From a checkpoint of a small transformer trained on Wikipedia: ALiBi, 160M tokens.
Each number is 128 + 32 x the weight over the matrix's rms, rounded and kept within 0 to 255. Layers, rows and columns count from 0. Numbers have three digits each.

# layer 7 MLP up, 512x128, rms 0.163, rows 24-78, columns 0-127
134097115113165139161104144155152094109148115112103146117140143147143157140124120170178174189149123141116072106133120179115109099093096132115110111089069134174167151165147154139122068132098211162089162146107131195137099077088086096157116119128104139099122125151165081152083155113150175093113084151159152223131141153126119103222133120138120136089051236136179169103116109133085160137103
148127133132151128116173145136184085163158033154144155122104163104092111156101097197174082144086071139138107139147124125125168138091115141124162187096138141159112135125169076119150132082091053191084156143141120160139126111081092153134123104137140207123103181099132138041137119107122130144081077064143117148141123148085130128119128114134135181110145134145197136125174131081104132121170
153154142137145168130143120153158141096093156175152165145109158085116123152114124108155152058125148073150119138117079087062164204166089126129138124149095159123160130091160105094120120126125143153117102108088200126105127148134152171148119171154146084120198090093076126113184116042123174155152092187119139084180110044178165105095147132088079098130126129146130185125146107129111166165121
094138166118077100091096085125132123166105143095087154132103151156138127104175110112107082095122114165094055143171149090121085160104115155087169145144134134109149150092150146149124140097110054210176123117149104135139131148131155093096155127093100153138092151139174146107140121086097163120170121133086122095059143101115106125140147128161156177092215144129082138171133140151085163171132
158132142091141170129155117103162110189127121146139129163147084134119130110122129170161098177160148113134176096181091177128081150100153107127163077083134155121150113107089126122149124170084118137092091108104173195128075140129089106133157172158143128127186190089107125086113175119098150146222119133103095089083096146173125207149126116148132113101123184154140155158108136127112113129073
143100075134131174164121120128184128120161128138159119156093079115090137102098109161178092180089073137098103181119090108181124082155132108134115112171126139112118126141137101137112134129140155112162127093113152104139089193098149144133137062131072161168085117151169138127120148153108132125124118167087096103144125183194148187133076141141085147153106150147169118111143165109188139134113
158172149145129172148075149075143116114120121103078102100205083065112135212168127137149108132147103147135182133159114192110174157111131094114095121191107130067058191160071127083129142074053131163151096187158107050149149119133135127088139141148116109185147171107146134120133125155105087171144171159091105080139099129134203138172109125124183131144109153194155152132146097070148149142153
107098136153136152133110128108096125129138147114140134127154107126136145154113108177165118142105124111105146132140116131115131118134143089179175133064141130121153125049114139133120124143166145181089123171112110138161141117115112110140137140131093172153139126158138142112139123100147195115117122117141172109102130143143083133089085139134137141118136122087087162150161134191181083095127
150147132146135102146146137179153144104129131139121178159156159109140159105129085191143112170118122128122129076123175120139173096066112136147142125199147118081114125123125104097129145095094148098138132124110151103083140153128157194113103121140114151161136113085102109125093169146130154089156129114093116106150106123082107114123157117147097104074151157117115132114145132124159122145092
102146104103128110123159119150140147183125109082081106146183109115108109098134159157167161203109099129148150119138090193088124213087092164167126096129156196125094106147089103122172085078063138143129114129170092210142127126095060076168142069123129100153142094129201144100154136104166087112195136115152143100094138137131118163153170109176132084076129168136107135116157107117106126085091
163128109128084146156147149164105109171076182143188093146103137148133184162117114133122114127129153126172043137109122104121112157095151161061096104094145089102119098134077132117125120149131132155118082199157127150161118089101141108110137090133143165126102116084154113128126110131100111136098108115143200175120157136114110162147144137090123118117151129105116087144116160085086149107098
179131137106106104175122110135142088143125125182102094117094078131121093132147098103130077139136085126113092167138110155111148128151093170133087130141116138166170124142141182087133149116145177102162161184103096108147140143072130113152129112123131118100138105112119119030132096122133166108176145125132090165125102103131124169097111114155151143118095146104119140115157187116151149111145
119106177080159140094133121110088102155106114128126074100182131078101129086150107147099128181160093050085144125194114165162166205162059160216109113123096074171191158174096100178147140080176155126131036092139102148182144182167129087102171086111097153108198168129119123105133094077100108185215135154103154121148139106132102194142171083149083151098095133168143200133143149135129151112122
174159177132138086144118133120101105139105127103133104167159109111140167200104094114165126158124092137120132142122116112106090130121124119126070173133103129129118102124087152172080133147120135148147125097153124134141146108168153110129173162170151083146093100126086111113116119081131053132129150106077103113146109181128144093134104150119156112084154150173130110084071124167118167121127
134167113161138139137118083102147070107127114114159128137134159145099160135130090084145194156178221098113089131093115079095115129120126073124164095057179127078170091114168066132160123200163097068100100152147103136110087124102147117169122168109061165111127141117075104119091120128122170143127137094145118142126155075121114179122028112128102119167156125208107165081110098054158079136100
169175076150124134149141157093086090110137107106170084157132131130164110141129072186130140092092103121101079117137090099154120098122116105132102113194149150107127169099100120125140141131123124193120138115140135131095153097128149083116136110159119166112142183109203116175117098144069133104153105098159121089135075130118092142133099109132095079171127157145148128127154176143128133136138
091114141056102186136125163152160085109064185124105080117220139148192150182090149128116117099149101102066122068159162109143155129096118099223129128130122056136101142109101090129109197079178095081056171207112186138117098197174111096102119142153083158068109194136154120079129150138201166134135158146126120161107116104174082133126126104157075148106155221105100129104097131092174215088103
115131143198170117121161121140187135112060175074158141119175090146160126194147099158118078098099159150115117162173176180089094223144072145091152072165147153121060132114120076097140092146125131079162127086126189106097093135058157171144127126113112108152080194123137106148164180080197160089212113159068116139115107185102165189104183152142111139094107177121094156142107081103163177191135
128131165084132111196026113086089128168162050149104102116128085033109139112114170158179150096172125126108159146152102115129163117174111081149136102125092204147111102123164054167184119145075210108119176121116100177142088129189192128124125114094081108139097164153025114133104083126165114155153097200123109166162165113124146137130115122106146079122076157181113148105096180159142150066108
143139143133128120096198149137122078157112128130100187123185118160141156105101121148161061116073158084143077092144132142153121211108137158095220148147073077159132163150083172165122162178155157127129141116044122083161120145104122118182136101129102134099131157143138143091085146067126097184083183096135110148166133137127115114141117122091101141153066134089109079158174141065140086163059
115112170169080105178110072146103090131123137166165137169099096138154147115132147137177146129135169173146142104116109198114126163124160129109092144123091164095096055172095130148090121128108174143138089145117104182150139137043144164140118117094106099133024133132139100128108095044173119119131111144104112158155123212155160170061068116145196154127144156126109112114106100167141133108077
129201126113091220173115144093145072142058111159149146139182085087055106165116148129149155174144105083168144165107124160110104185131097122111082122144033158135153154141106085072187132146183136052110132121099160175107149084124087106126151140196189086113134105150110105071102155116127148101132113138100117176127102110197186218133114133107066108145101193096113138143203126185068132147142
132151169164144148133116126151124091129155118150116118200160132148100125119158144141166108127081075136164131145130109166112172152085132147067126119131077098119103182132135159135075119163110122101139157140149110130141193138093150162092142086084187146113093175100154150110120116066182102092124124121151130138121144130077117105131071114156151100050104098106130115200127149080092077095098
140142172187122098149129123096145102188119147091139045136057145143057107096145169088156127108133142144187142191207080138060150151108121116117133098103066163147149161142155101142151158134083152122072121125148169172123130126168117104151059110105085187145112132155150194121138123130070126161144100088101146090112093113088060165147131134138173127148148148166163122141176071110148151093158
145105121103066152200140141138053130169087139084222135162161112107152070128155124140129140154099116086167161107165164137104160091156149098131156171121085098110118075141133115170098092078205135133141159136138190083137113095164141063093185145096105115152199147142100142128108169148086109175149131169112109090119087075108122174095148123134151138143126086154113158118113117103146169125125
140153206196139088132139089132152191099046109124158130138117143124073134190111143149145114126132144128127096096083112140113103123117114133134153151141084063156152110199123089211147123091072132135120108160142168148136133056068121155110098071115067114187127177105222102076147160103115147156115121089092083154136089115101166112100152135173126139107118214124112130099213126122190175160119
175077152096178117083089196137114101150107141148102120143148132126112157167131081112166108152135090136149134114189087138113143150106179126123120113149130134118133072110118091163170105089139143103159131101101095087132093130103098111139099130092086128145049143091161121157136114166122110214120094101160139140121134132156103151121166156110126083159172123146099143158148115096179126135116
166136166129071097137051146145099162100132121104091106162181089099181119109120118153138066130189123069097132099124152110119163149103085173084135097082137208181145125087098156082151141047143085141117106134099121108144100172109120109119116092118152127154117155156198161152096118127081138198132148109029162169145092142153128120136081091117159155108154089137115111124122146131078161099086
129144144091111099138096151122107102155070110161180147117124141059114153130144129156189138108074108153134129149152141104139050124118105099136111112118145159096123137122146098133141155169087080145119148167170138112165123123121177129104136081128109120122117126161117091106140144139167159140093164125110101080087099126161098118139053114093146091148146112125125105114122126164166140111126
145136133192156201191152102128167137113152093109114135176143157089110111160128167151156088097122071109102132162098112176150163133107112162168156128109125114159191174122150144134097089046046147222091153081135097116119145159167150067121170099111126052102061149131159136129135109106119156164089152143089190150120178202106155175061163128145144081133103117179168200138143107164106146115148
172162127133086180118152095111173154144130101132086143102107146139115166131168116128124127110135132143097082102180135131088132120140156148149166148070182151155152145104133085166136150101123154122162156163110186150173119190127097126141166179103131117099185137160122147074108118068121091117157154098083129184071139141127103164158101158121126113129150125136113151126148153098095178119101
102151196117082158139146146108077151097110107143139155172132089046083095105181158165149175134219182147149130072106122140174163104138157094119149128130161156115142138126078110125112108057074177088142083124120131141168126163093125070116150155093097111123100160079124113138155185085177169108123162130131138122177125147126134124122124110155108072128150139089116178164154169122124126121110
117165138144136152122121009206148139118125164139141148123115164063108096106066173135141084090173107125157179122132117119068146134128061140137150147103154170103159145130155109095137118051169149119106145130133086099151132054077097182146106106167128167104134141150128176122093088083178141128110113137192043122080070108125124219167086111131108119127127135091126145100149076095108131095109
084142075193095152124149089088125054174090131128168084128137151137091147126118108092151092124122119059082117171137147197096133167160160153139129146139097144082170192124088149127072141143126104219100151074138183067092162087117091183148161027193108169146109123131111156092156175110164141151155158060218094158096165116194178212087135076103159112072124156061118179115138071140131230158115
059107149079182126085141120089041153167151165131105103123097133088124174121068129073151061142192162102088104178104151049138193146150109139124134133147087152100166120114140094119208137096141125086097184135107090139180101138121127161138190124150130106159093123161089137121111147086122119146112132161175137131095125165153155214097160159168153125114141180141138164119131167149166149066139
133151204167119133146161183134124134057034124128066099139146161111127123107139050103122121089136155149141095075098106137094102130075136149150113108084134141130163119099119180162098078138104136111159053127095126097123101126146175116126103066108098149130096143079090179122141147110186076131129116142054145132102073063124154088157145142144116082100077080111075120105147121154142119079059
131123185120058144155143100119152053094144121140096117176122141130151059131170097146135159162128128126056127111062136131167105084110094176131126185108140163139200106141141179143125148094114101104113099122147128105101163165123184045140205140121129143088095125160154168083112159168111138153086138163148143094117109141112140128149158077091123121110128169138101112106140093156132133140095
154115118191078126148108100174134148140170131050097099148146097131130129138140087064141102148075216152141150146121140134115118119064156125145149143168155096076134110191097144101137117164129123132136117122118176095141106102173170151178146145139119142142167103208110120076183110141079131095176180105125136114201092128163087062127105142089145114116126108106137117108105127082129176116134
004080175101144148147058154091122146124105188094161131182132090108144118089164081171114164190144189025101067170146125163137164140146111167094153132179132104098120186134086166132143074173120098123120134160178096057187110113142206158141124156134137148208128160073180110108047050100134123189156082136176159108112224124189149111140160095100143164097139090115187100123125120120164090131072
083158175142114190172100124185170114065125099125143141113145132133107128115109113120158096164103125140144190188160084114067129174157162163085158128132098188142182129073106130154123108038121187092088155126113096140166083088119062118159160118169103168068133164175100115155066163122149171132125136113133110123091101064118178095137130120096092085104049136122107149114154078077129124162168
169136146169128092152199161077089118093160123129108111171117110117117112093109162112101128085140064102103061175168115082157108137160087059171132113113139165094081062125122157163097103149113176193127173139104126129146147132088145154122189108173101112082150169145161137116164083127134142095114147100147114123105090202127089176139149089158146102079115151071112178055106172050139163099172
115132060136165112130144169087167127107140079124170131172164116171095137155165074115137161134148149147141052127173118158093127079062119145092144129090130134069087195168144040150093079116136120210119162172076151119148153121058132098112144157100160076170164170084137115082107135148124179129182172113135180144110122104132193103149121148095132110100117196102073118079098156155090075140091
094151115077058195150144122160065102105106187113123133086090155117161104083101139163123131182106116150068167153119152113127136157154099114135178145139101101174135166176104119105097208117146115118109138122204123113095124115124166088111146143165096110118114148187177099148135137085102115117168099144143185164061149156154155124146146129092107160066128178155144138076116121128126192112136
091179167152131108131132146140084128102127094145152104160151090132147158159070125138150109154166174057128184162102120162157175171175113123114094141128097147077153126149141135075174102107134162107042162151109173120066119170111150121103121157111177103173163102109118094084148094123139093130099176149118092129105097130110141113168091077157189120040101138101121108073134125119122176120111
146100177184158055149119092156135091109101136115085134133099124134158122157146127159231180225123142167124138070127107151096093069139119205124105102104162133151132129158115129087119071095091143116097203106127131126120152109051133088116133098118127155070120173124180134139112123135077121148168133123120113075117072118074086105181185144119143136151124190091080154123176129143109126084117
083097197156139089122103170160146112111176161173180084104112091115067110155113105173153147191172219136129034131045062142102165164168057220220064093156161141135117111107130121178066124132188078134089065142166108104134099116094115131107103078143149212131063172110069105115152093105126101156099135052122161119148108121150096145197104157113136155112101175157092131107147080127163128030130
080158088130154186138185107151133141151110118121136118108191140108089111081106087145094120147126106134138129182133145115157147136110176169181089160121105116100059168105137156155140102130137071151102137174104136145094127157098134083109143127124124152162115162085154136104044156114111105157132123157092160171172184143137112128123076097068175148102129113148125091126156104126096117118092
084134167078108144119080147145070128150136157100174162079179133099109087132132131174129140097121118099167137174139138121117164177109106115151123084157139120156125114141147113175160084152105090152161132131091165208137139178139159118119135136090142159155104084121120140106162119070109109101162099212130147137175110141089113145096074143102110077156123117112119126105153143165154128133132
130168116036118039173145159147120167059075161114128168077140098165135110151128148137137121119134108123027100179092060144094150147150152122166167068124128137092128172143108133139149154175143125101079128078128069175119127093158088168128113063128145120116160135183149138096157117123106135169172100141145137128106092120170109052080082110172167103098118137206154144181135081134142120145082
124181119119097144179150160255102064130055126094094185121131087148144196162126147144106138108148166074088129056138114111103130133079102118102143114134121052190144106145168114165124193148211128076174164149092134149078191179170134133154129148181119130155121116116150142078159122038169115155100140146130136082151109102118148086102092112088100135129152183104157133081133115108139135075094
112103074179126156098161099193117175142057099158183135180081107082018031144078144107103126073149110182122194208149031166143174158149093148078132158173177149146118112145081162143078133154190169086113106105110094097100107074144184126137124192121121143192157176106121099145130114110208106140133120104160103090074145110132142165219071174088112127031113113088169250120144111090182170060064
146122089097141142147105112043134144073123081139068131114105162071033121138124118128106140127157126086073110114130124108119119143161103149138125162137143157136111097095162149145120118060131123101100133131185130103182094112134123115103132150097089107087107112150104180147162110094097143126173137163146099100081113121142081181205104115091128137119120178167130159115112116110158154146183
171081098078085077213158112107130111141129185086148111127173122131116101125129101146095091152083096154082156106169138173143128090167109122157113118140137146144114159115141157102128121086178106087136117083169125094165108117144122154179206151096128093116100152117081130123095119092121092196089113077075163116150132106166154093124156106142155143136114131117143184087207069134156111116090
099141141090148122127082159127163127105118105104144134120179202178103084084118144155129087123160105057053132112167097137127178053177103158075155105047111077157088129097160087138139106083190201154069121123086170141125170103167085145154163117149105176128167166188105134174112098142134109176164111146136081161192089165134160137191077084031103156145188120119099128155137151099106094155124
120065118097104189125169099112097146159122159151155142159166151140131165086154064068085091161154159104213123125225108111168128146113063198142134144065145070087099160093133137090159089110223151153158185140156125120144160144120193200146136096118141104103102122102092108153114120095093109189158131136114166150084175135187103153158141065077104177174062145108100197077101130088168155182159
# layer 7 MLP down (transposed), 512x128, rms 0.151, rows 24-77, columns 0-127
148124135163170132072084093142138133118098088164149169083119087118160120174224166130121151138076111097084138129106072113129149093132102137093113086102106110137115141073099121103104188107143153119137171130146090147142142185132144142111125096100167100128172120173126148144120204085149181143144161182121137175124088128126234069097214170126135137104123160159176135187035110159105116161108
149101134079093092173117041128126093113169129124100161113101106178089116142094155123036159133183121097125115120138127158101109138116131139127146166147121115108115132136094176115106132133179101121132105132142136144129170152117161116128123141164121086139174134083125165111169132211129098086141134185124106143103133126132120106103175138101115113190111082066131100117101160167111162091148
091151179147122094149160144135129070102079076115139160153123133111142077111110078128088155096112151078087162065055113132152106109081097141157132164131154149179137137126091175067182120094181092154133105077162134076113142143127117152145117089141134122128134064095143155089125101205189113124104077186099172097105100117138119191141209156092127148153081152106081106107154214135157125183148
138131147184092132160102147088149153139093111182126125103124159105126130126093124108045147138137143139151156082100115130103081137136115119114134097133141142154121144125109156129112217101169141174129124121156150104104172142121092167124141138108110116143129111136148102037075196119090148127095115084160123152153117127130118126124124121086154145134145106247144128143140119157144114135095
085093129167135047029142120080080136180165094158133172071159185123135132166112122103056118147149110105132118094118128106129105066145145105088083179091136169109146119129104099164156114072154121128138089101181103080147186144124159093164180148099135116102130122154170092061132151134116091150130073096166110076132144115159129142125158126124194177168059159098079104117088145164112191153135
074130138121139156131157156129115108132121105108136115125087091122090120147183172122144198166128133172181117108087111158152144070048185142168104147199181095135086111161144107112142218077129175117107138144132153104145148119138125078109127121116118150099160103168131093130155123128115128113174158101168161083105184156128146111101154113120058141148134093104156185160137085144172138129163
085110144125143076166186134112182084061128081135169065176133123118157102109138160156141135096136126190167128163132166120133134124123115143141089110108131069163178155159115122075117127081189083121074162132167159059054086138145153062119132121105133067121101140136152150145156172159169199140164196134130198159162120144067148139129148121133187086123173055090152056167129094129141085090089
138147084104107148136137126121137158124097143131127124108103131177114129100156140141118124101140104188108131098133168133150123111140123135079115089147137124115103073142092145079095123121152124209162161105150127120126105122125133095115157120090162092109140113143119110182094171161099104169121154102132080144128165165084121087183107110139120184130111119121131088099161133120135116132126
145082113141105158123094168065130141121126104164137137155134076153141151120107121116132156069093104089159139110126128144123128118133133111132121099097159131200192133163120159114160167108153153148138121169159130102159137124120124082136127105121160142125077123116118118116144145147163164145098137138131091157132132136148169159150129149102165118171105086188150096126145103091140150085155
147163124151126100110157097044126128113171134116154119085166176182107176144134156101100102145137065177148135171133179089126133079118113193142145180156120118158153108057139115130139170103182124079142107133139164124139201111128142163148046172146094106097110179162095095108172133193131147142102111130148082094113079123131147095142200198144180164157105095151116041140099105165185114156139
145121126072156091112139127169146119091149148093174085094147121127159114114191145155156099113161096167161215144180145136088161152124113147134137128109074131124118091124143108119145111136164110084110167129104143127070107109122147104125119133164105119129093088121166102133109147119146127167164102089178104188153103154109125204128119133141111097154168140127136167082101130116145170102127
105128131167172149085143124143146129135179139059153160149181167156088139174127185167099141147092154143119164067133133125149086117100146098115162113116164090094094151134107111206156090135111066156094138089140161199133119078214135106093141170154120134163107150159185136217103187124143104169041158133075193050117131146141129093165176159135105177144179134187107077130079066153151088195132
099068120139119113174123113110064188122206142086136171148147158132178123169162130109151084154156197150148140176170065084108118152028135103121106176067125105155109105203096106151075098115154102099135131155108106047099159150113144051104162122117151117129106142104153053140108150129068102120127146121160139120044101110142132066127145112095131144221126130086150073140113172159118082081130
085143117138131154085123139141201170168164157153129165099143156130153140123176147105138151099168162154200139102084130126123107116160174162165143164114134113119118127152120116039128132119131130077089100046116124133125121155123138163131115123142094103182121161170104168137143139185166127121108155142133088127128152132112174158152113162140062162100123112127131094140123124143148114167081
108148186150121146122137141098118108130140096111150116112121096118154118139153112128123122135106122103120129176103125097057118087106130140099082126111107097069133110152162090125100135124142108116093120083140131110088094165081163090075113154133127161119130128186196094122163201134150132171172148097139099138023096045080152117130153135138157132148109078148132136159147245209060080171110
100138149175142142132128144129177162117178090172072154126143102135092137138152154119145098175140149132119105122158131156113118114143140153111146097122062104151100091167148135131104101069118128116147118122172113147140117133120169143151139124124087163136097104153142125166147131154108135143182162177095184153128104096116144136132127154110069083132116124090091171167146133147148114091108
141131164145072120137131081209132100131151097089044047111079200106138136140007116103093083166163104117097173179120175148103133120170151071108108108141137097114175117143106138090103188141131158088100127125065104169105137121090155123052049217166143122171138107194142085022145129029161207068116127120107059123093124045141162102127124126077148136172117063100131110121119207136121172077105
094129064082146110108091062038124105177165137120107151146084165136108150177054166106104090146140132168181150045123108123113153115059059143141159134142125117142128103159138186131144206163120052180195104125082150111092064089105144142149130132122132113158063122100125147136114157169122108043152099177048155117126132190141113075120119110169181177210099173117209103115126164096084132139175
100116115124142125143091149143153133161099106134141166107098142105119117158134175058126142125089119114140122171139110139109132115068143159150119093200101164113115147103106113207090153135128161087111148142173079113114212122184086127200157148136069110101112148082168206098067157136193062133145102071152127114098133110074157176167052125090127150172114122156145159218100128099116158164136
189141159089097113109137143076163069194090074171097110107089153163131136159083126114118166136140084120142144159099059182120079085166115117133072118072125097138162175081101135159098125148136156081092164158119130111077120104116092106059103126099130109112147092110227033103149134078176132159131131082137112129074134150096182177127144167113088108120147153116121135054152098079083123134138
150145132174145167107078149124202136178167154175138082109130137103193170089124155164168154076140118136167151163100106152101114143109180153192155104134172166113108118152117173100099155045145038142086176169159093144089154090137139167170149182138103153123111152087179218140136139155151146094113089123091113076141167140095130131143090166117108189141073101132142140133132210114111136147219
072137140215128118137160121087100109128140123126186199127145111105115151147071106124113183111152140138147167139090094088154100131099140147122088111103173089160155153137120105134199083096166096124193103092125172141114170144100082135184160128112114079081135131161130047063122132128185062139100062174140176100172118092165143165118119071109091162142134180120129114112066145157113117147110
117098158094149172135112114110133121136175160135192108149098140130138124159201085072096118100126121163122142093118152158120102146141194115052030163124162149146120081113124096147197105115135085089160126131125181097131100119119093153075124120148092111090176148086092081078093125187079108162087145120093109100119108190114110116105153153131104192159208114106152084118182139179104135165181
192092208125075138073126114141085163124183110106172075100132150128112146121132086160124142129148106118129156151089154090092082108146146151121131107106110192110188094113103084149142107107139095152138171120129104124098211095079117183121103154133168095092171166088154114119135151202096170162094128152171077164170120083115207155100165107126139125074122092137105081135093153144138140136129
146075137095148106103120105055169132145134151103184104116136126108150122113144138085053096143127146136101129068073112153128127110109135152165120092117128105163131150088147097103131135160093188199067111181099103149131151080094096203053152166112119159186091116152118121099119094138132184143109142111124155116124113179122181125155142087093144126147173145110171068160183104143117091131146
141096108071074097155153118166108121079165070095103105030146144078153154122147161097148170113150075135096190061082207080085120049089132239072121067145169182212173137145156134102151120086191149164159107159162122109127138197173129090107101101109185118118153154146120142044169196129105133125164118112085164077129056180087109079136192093057200092031134066112115162140121169139173096109166
106106158087126128106125108145125150105115167091123164120092136105127135195126129090075168089075140112125170130142092098138082168093148154151143186111107163160131105084124122119156176145145137103127091123086185105157130134129064159157087106151127099133137108093138145107110108177070130186109146094140106141174095132107153128152106143038109129106091118148117163145092134162134131179121
085095186160123118163089133116148120132114115165178084146104125153117094110000137099114109120126078100136163078110144171144101121111166083122168093127142123127094143126111122113156148120145164128130143124135155108128139181133099102149153148150178104155088080126166058091101152169071134139148138107095107123141114129147130144107108138107246154131145112166097162140124156134094097154146
121103095105134124099173121144105165122132159094089153118101116145102152170162129109083099161154141161115125132140142112131182101162170170155135143133167108161097125123126144130135114111173140101168118106118091139118108147125082128113120141111090137120156135107097159161133104119153100122144121127116128124135174152092121093123165163103061110160072109099130135152158153134104133131116
135125174117133164148131068154081124146118116122157082153155136166098097124134144170103127089135084110129181143140177096138134133112200090184134071083177174138123111183091144112130164117185118054120165086102091112154143099147133153123132119158113139090135137106118131156195128128167180131144193150144095188107162153102108100083150121129112125153148077136183101126072157220140082053164
107083131149190116087146102146128153097125139151088139102161176142145127088169113123089127164130113167140139080109198172119129120111118052128116168076144107136110108125167096162137131148154088090087098108128137132143115087124160137084099150131137192155122088086168071071156123135134085127104180128154136126196179113145137086117168122097123168148101100162174107146090122207135111120127
105113155134119074137084128110081132149157203159078118095133166087064175140142176133105085106123098123120187094166150150163078165090146171169122099151076140118161087128116174079125122102116117158136191114102115081120171130104116157103128143101134147081106080103137142150121106181076147091153129111130114129115174104088049147143122124111120167088108161172161133053083090095142111081195
136159080172176113157123160120124066148131117116099073065148098154148123158054146100186147089085177124171126167121208133158168134113159174102154133153135175044162146139115131126134139166076084128109092099117168129176098144132113109149099128164138176173137132117115111140132153092128082163167141125112147082082121101105168090137167151107032141149109121125124148182100127165102168145017
172079189170138145103187104112128127130152143077139137150168170056080137155164165109105083095098062108120205116166170128153145152209228137161131099077164127114094128150144091046093131137187140142138145069167144105135165105135128217119146077133131111132102101138051043124122091025093029118154128034194096107122141179121102185146124065130117127149156105102150124095123153116119114116074
131107150099085100119174179221182129105119106184184043107074160056124064098095075156087147135111112154118076136095148114128120122078155153077131141144137137166133140104138208119108148166173198183088160155141165123071132113105102101112126175161184096149108087126172135144137126103116199106121113142191137102134128082123104108096091154119120167136079037132112110127104143118140098132097
132145105173102151117151145182089185118112151133114121140135102122100156115108136159097136164091128169121166092111177136156120103148128131185108092147106124101070151150120127071115144161148114094118082110193071107089154121084140092117114121111106194123120103139166136095048137134134159092096142123137128161101104097115113139134151115111141082123176048080108134111144104155135056150163
099114149186145108155142153088132102141152115141163117141135225101125145169061118093136136111134139184131197073116123138136101146088111114123130128107183128100095123137067112155147147137130140133173130121090131120137201156142101126116168151132157144140161145129092165034121169101138085106123138104114115113139163109148105101173111108137199172144162129176092080114174148118132107131072
131190156119095093089089097125150119122101076144146112146074130165062107125155172146085140133106100130111096155132127125144105134093102135130104094110161140101058135134101129102121112157224127106137164075141123088092166086050071112125139175126100155134159091166139187182114073128166135080127171113130153140106132138061095105152074160097118105121097094090119124156056108120129121137100
152103107135097098132063114051145161098143104157138153086074158066055012124116136000114086145096047131120156145090129116103113125080080115201139055125167113088089184145112077130066154137021145109069117162123070196148175112178131120162122126216191119159129149147121118105067087191112114166086161180109090087243141173194169123081139173103225097178129117193157033109111091121150032086145
130153178165168119173139148095121067139189145088162134098093141107098139083149078184105143116131132088139085139154100159137174126117097095109157137132172153121112162087117147174178146127145139131123117112147116137131147111147078172066134166062140104114140195135093090068190194113105142152074172186073140124143159073115192107107115168115055122144156139117126117190121149197186124186085
147124149175157104129114159088096144138168139133144145104137087145122140104073133179149209121154122122106122106189146110157054133147130135133083099145118161076132128139080141123112087093164062142115140103154131118139153173134072113167115117179084154120157143083144140212110119095108126147124115101158095156111179117096108078161109158190046217128158167130128122130129176125086127161132
189141119133153113117034083123161081176200134133127129146087174143089114124160123103177163137122140120064186111116131131128083086133097110168137123093114132103163122089141083160172103113071182146098112158108104158142078075120140173100020079125178207087142119148176136100138191188179107110131133094063093169153105166151187132074125102105130132164130125119091124133133109109079099095102
111095172131164140158114095103152139107109123138107100157077145136099158138027105076101171129175102130136185108074151129163101141103121140141095143127133143115143185114110100109107147162130182118141147124098150086164106145120087215117111116137111086123125100143171097107106103140158119113179168121126173146129129090165134101149104117090193152102097096206098158106102156133114103161128
098094207107152154132122166099150112128148086127126089110133116095097125116000121140104141130138076109116194137118144117106169114095146080109144132148153128132109111156132125111124141121164126160146077108112181114113108149142119135194140126113135144123104104117165089073139148181135146145124115162144145109145131087139126141146121146102223167126104120152109159123153140125134119165132
146106129074212147150147162155107141139102194079145207165104160179156048159188134161097150096156099166135121169126137118137145145144160122097124109101054177074157146141114098140127106210173086103104120093097121162149099126178168076195147170132154109129136192130088093164190130110123077173089067196093123116131134235086098125138172181155127131141156116117190099118143182088124104097138
135135050209149075151053106081100123128151124108137112255113177068121116181190151132163165086121181091111123141086139137105093073136125145148121206083086176189061184142135092104062133127135134125125177142063136088166137155156083198064203140148128139077148056113168099141146097177190107149062182119101242054084223133087120117133133161122116165111154114114156106142232170139030089188044
136119181128133113081157128116130148149117119117162183120088135103122118138059149125068113125150101120146111069113140140150108111140115120130101133114107148078115179118153099132126141158106232156138132073128105097111100142156145166135140156106150093090115119138181105029142140131121086106140116087168099155095115148107177130118114124113152153162160101162075135118151152108116106158126
077138119171201145117152142094187070137125185139156150106093130138191105136118143162216148105137152088106106106115135086114131080143163115045113106157128098141157136179110150131128185098105149100162115128152130071139145140097113151134143107152070077160148050128139137110129150102128154166072147142095149134144119123045125101155076154098103129074090147095170137113081133098126117186133
106125114107154120159156149158135181093139174103213085120090135125129084121168115098121113167072110107200152102135199102134125115062145089133122137114138120139103115167087141199182202092121140097109176138065162122149104105121172099148083162103168158085192102117142175098147123137104134185101109116124096142127115137122099160110136143100164122074130094151183096104064107153167050096148
058130230125121108139095172115178089139084110092138105112116112177156086064119168115136160060150140138056128072099145124158141083108130051114160116103171123129136167111089126169190155133040188085154067051118173157123192137163089154101089116147152139116072093100105119086116135150150098111146123157095189181095164199150130158178154183094181194136116118197111063123088122104149090157143
123126149196103107127102100138124133123105138152114110124151178171116138093148129071131178072156141180049116161091108209145042103192135074069089065179168127119105161155105153098066139116146134183160081083146101095093162101067085076095133073088122156137080051157164081148047129106107109148144173052149110179075135129164058154105104183114092238040189168189077212150081136123105128099077
072155165115119133112112150102150125121150141152080095111064162163128137197170177143087157111136111131170126160120147105141153151095147038113124107148140112171132158086151179081115120183120096180137096165123169116087176171121094127151100094091136160118137115096095153112105136141146112124105152121187108135102128129060105104155133135070046145121140101119111103096166119134201100155171
095105137160148131077051134110180136149155130132123116145106178150084108159175164180122113124169095117138075124114105095147093121112118152120085115133172134093106165084172066138145079111113162124097094167070103127127129136124098172113174116087141111152157163132174074093185144121190115160125129088184111127127111146067077136132108090126183175087096141202140157124172191109099085142192
081112171162119135147116117141160144099102155148162080044072147101127041077094105176146100043094123095145166189168091105144110112108092156109129089122139171123157158103120065163071094163142123063149177120145127184129163098138101157119101131123255074127061143170130134033151140163075089178124074127193156134125055160131074064106130149137127155132144071133188132121087091176057107111151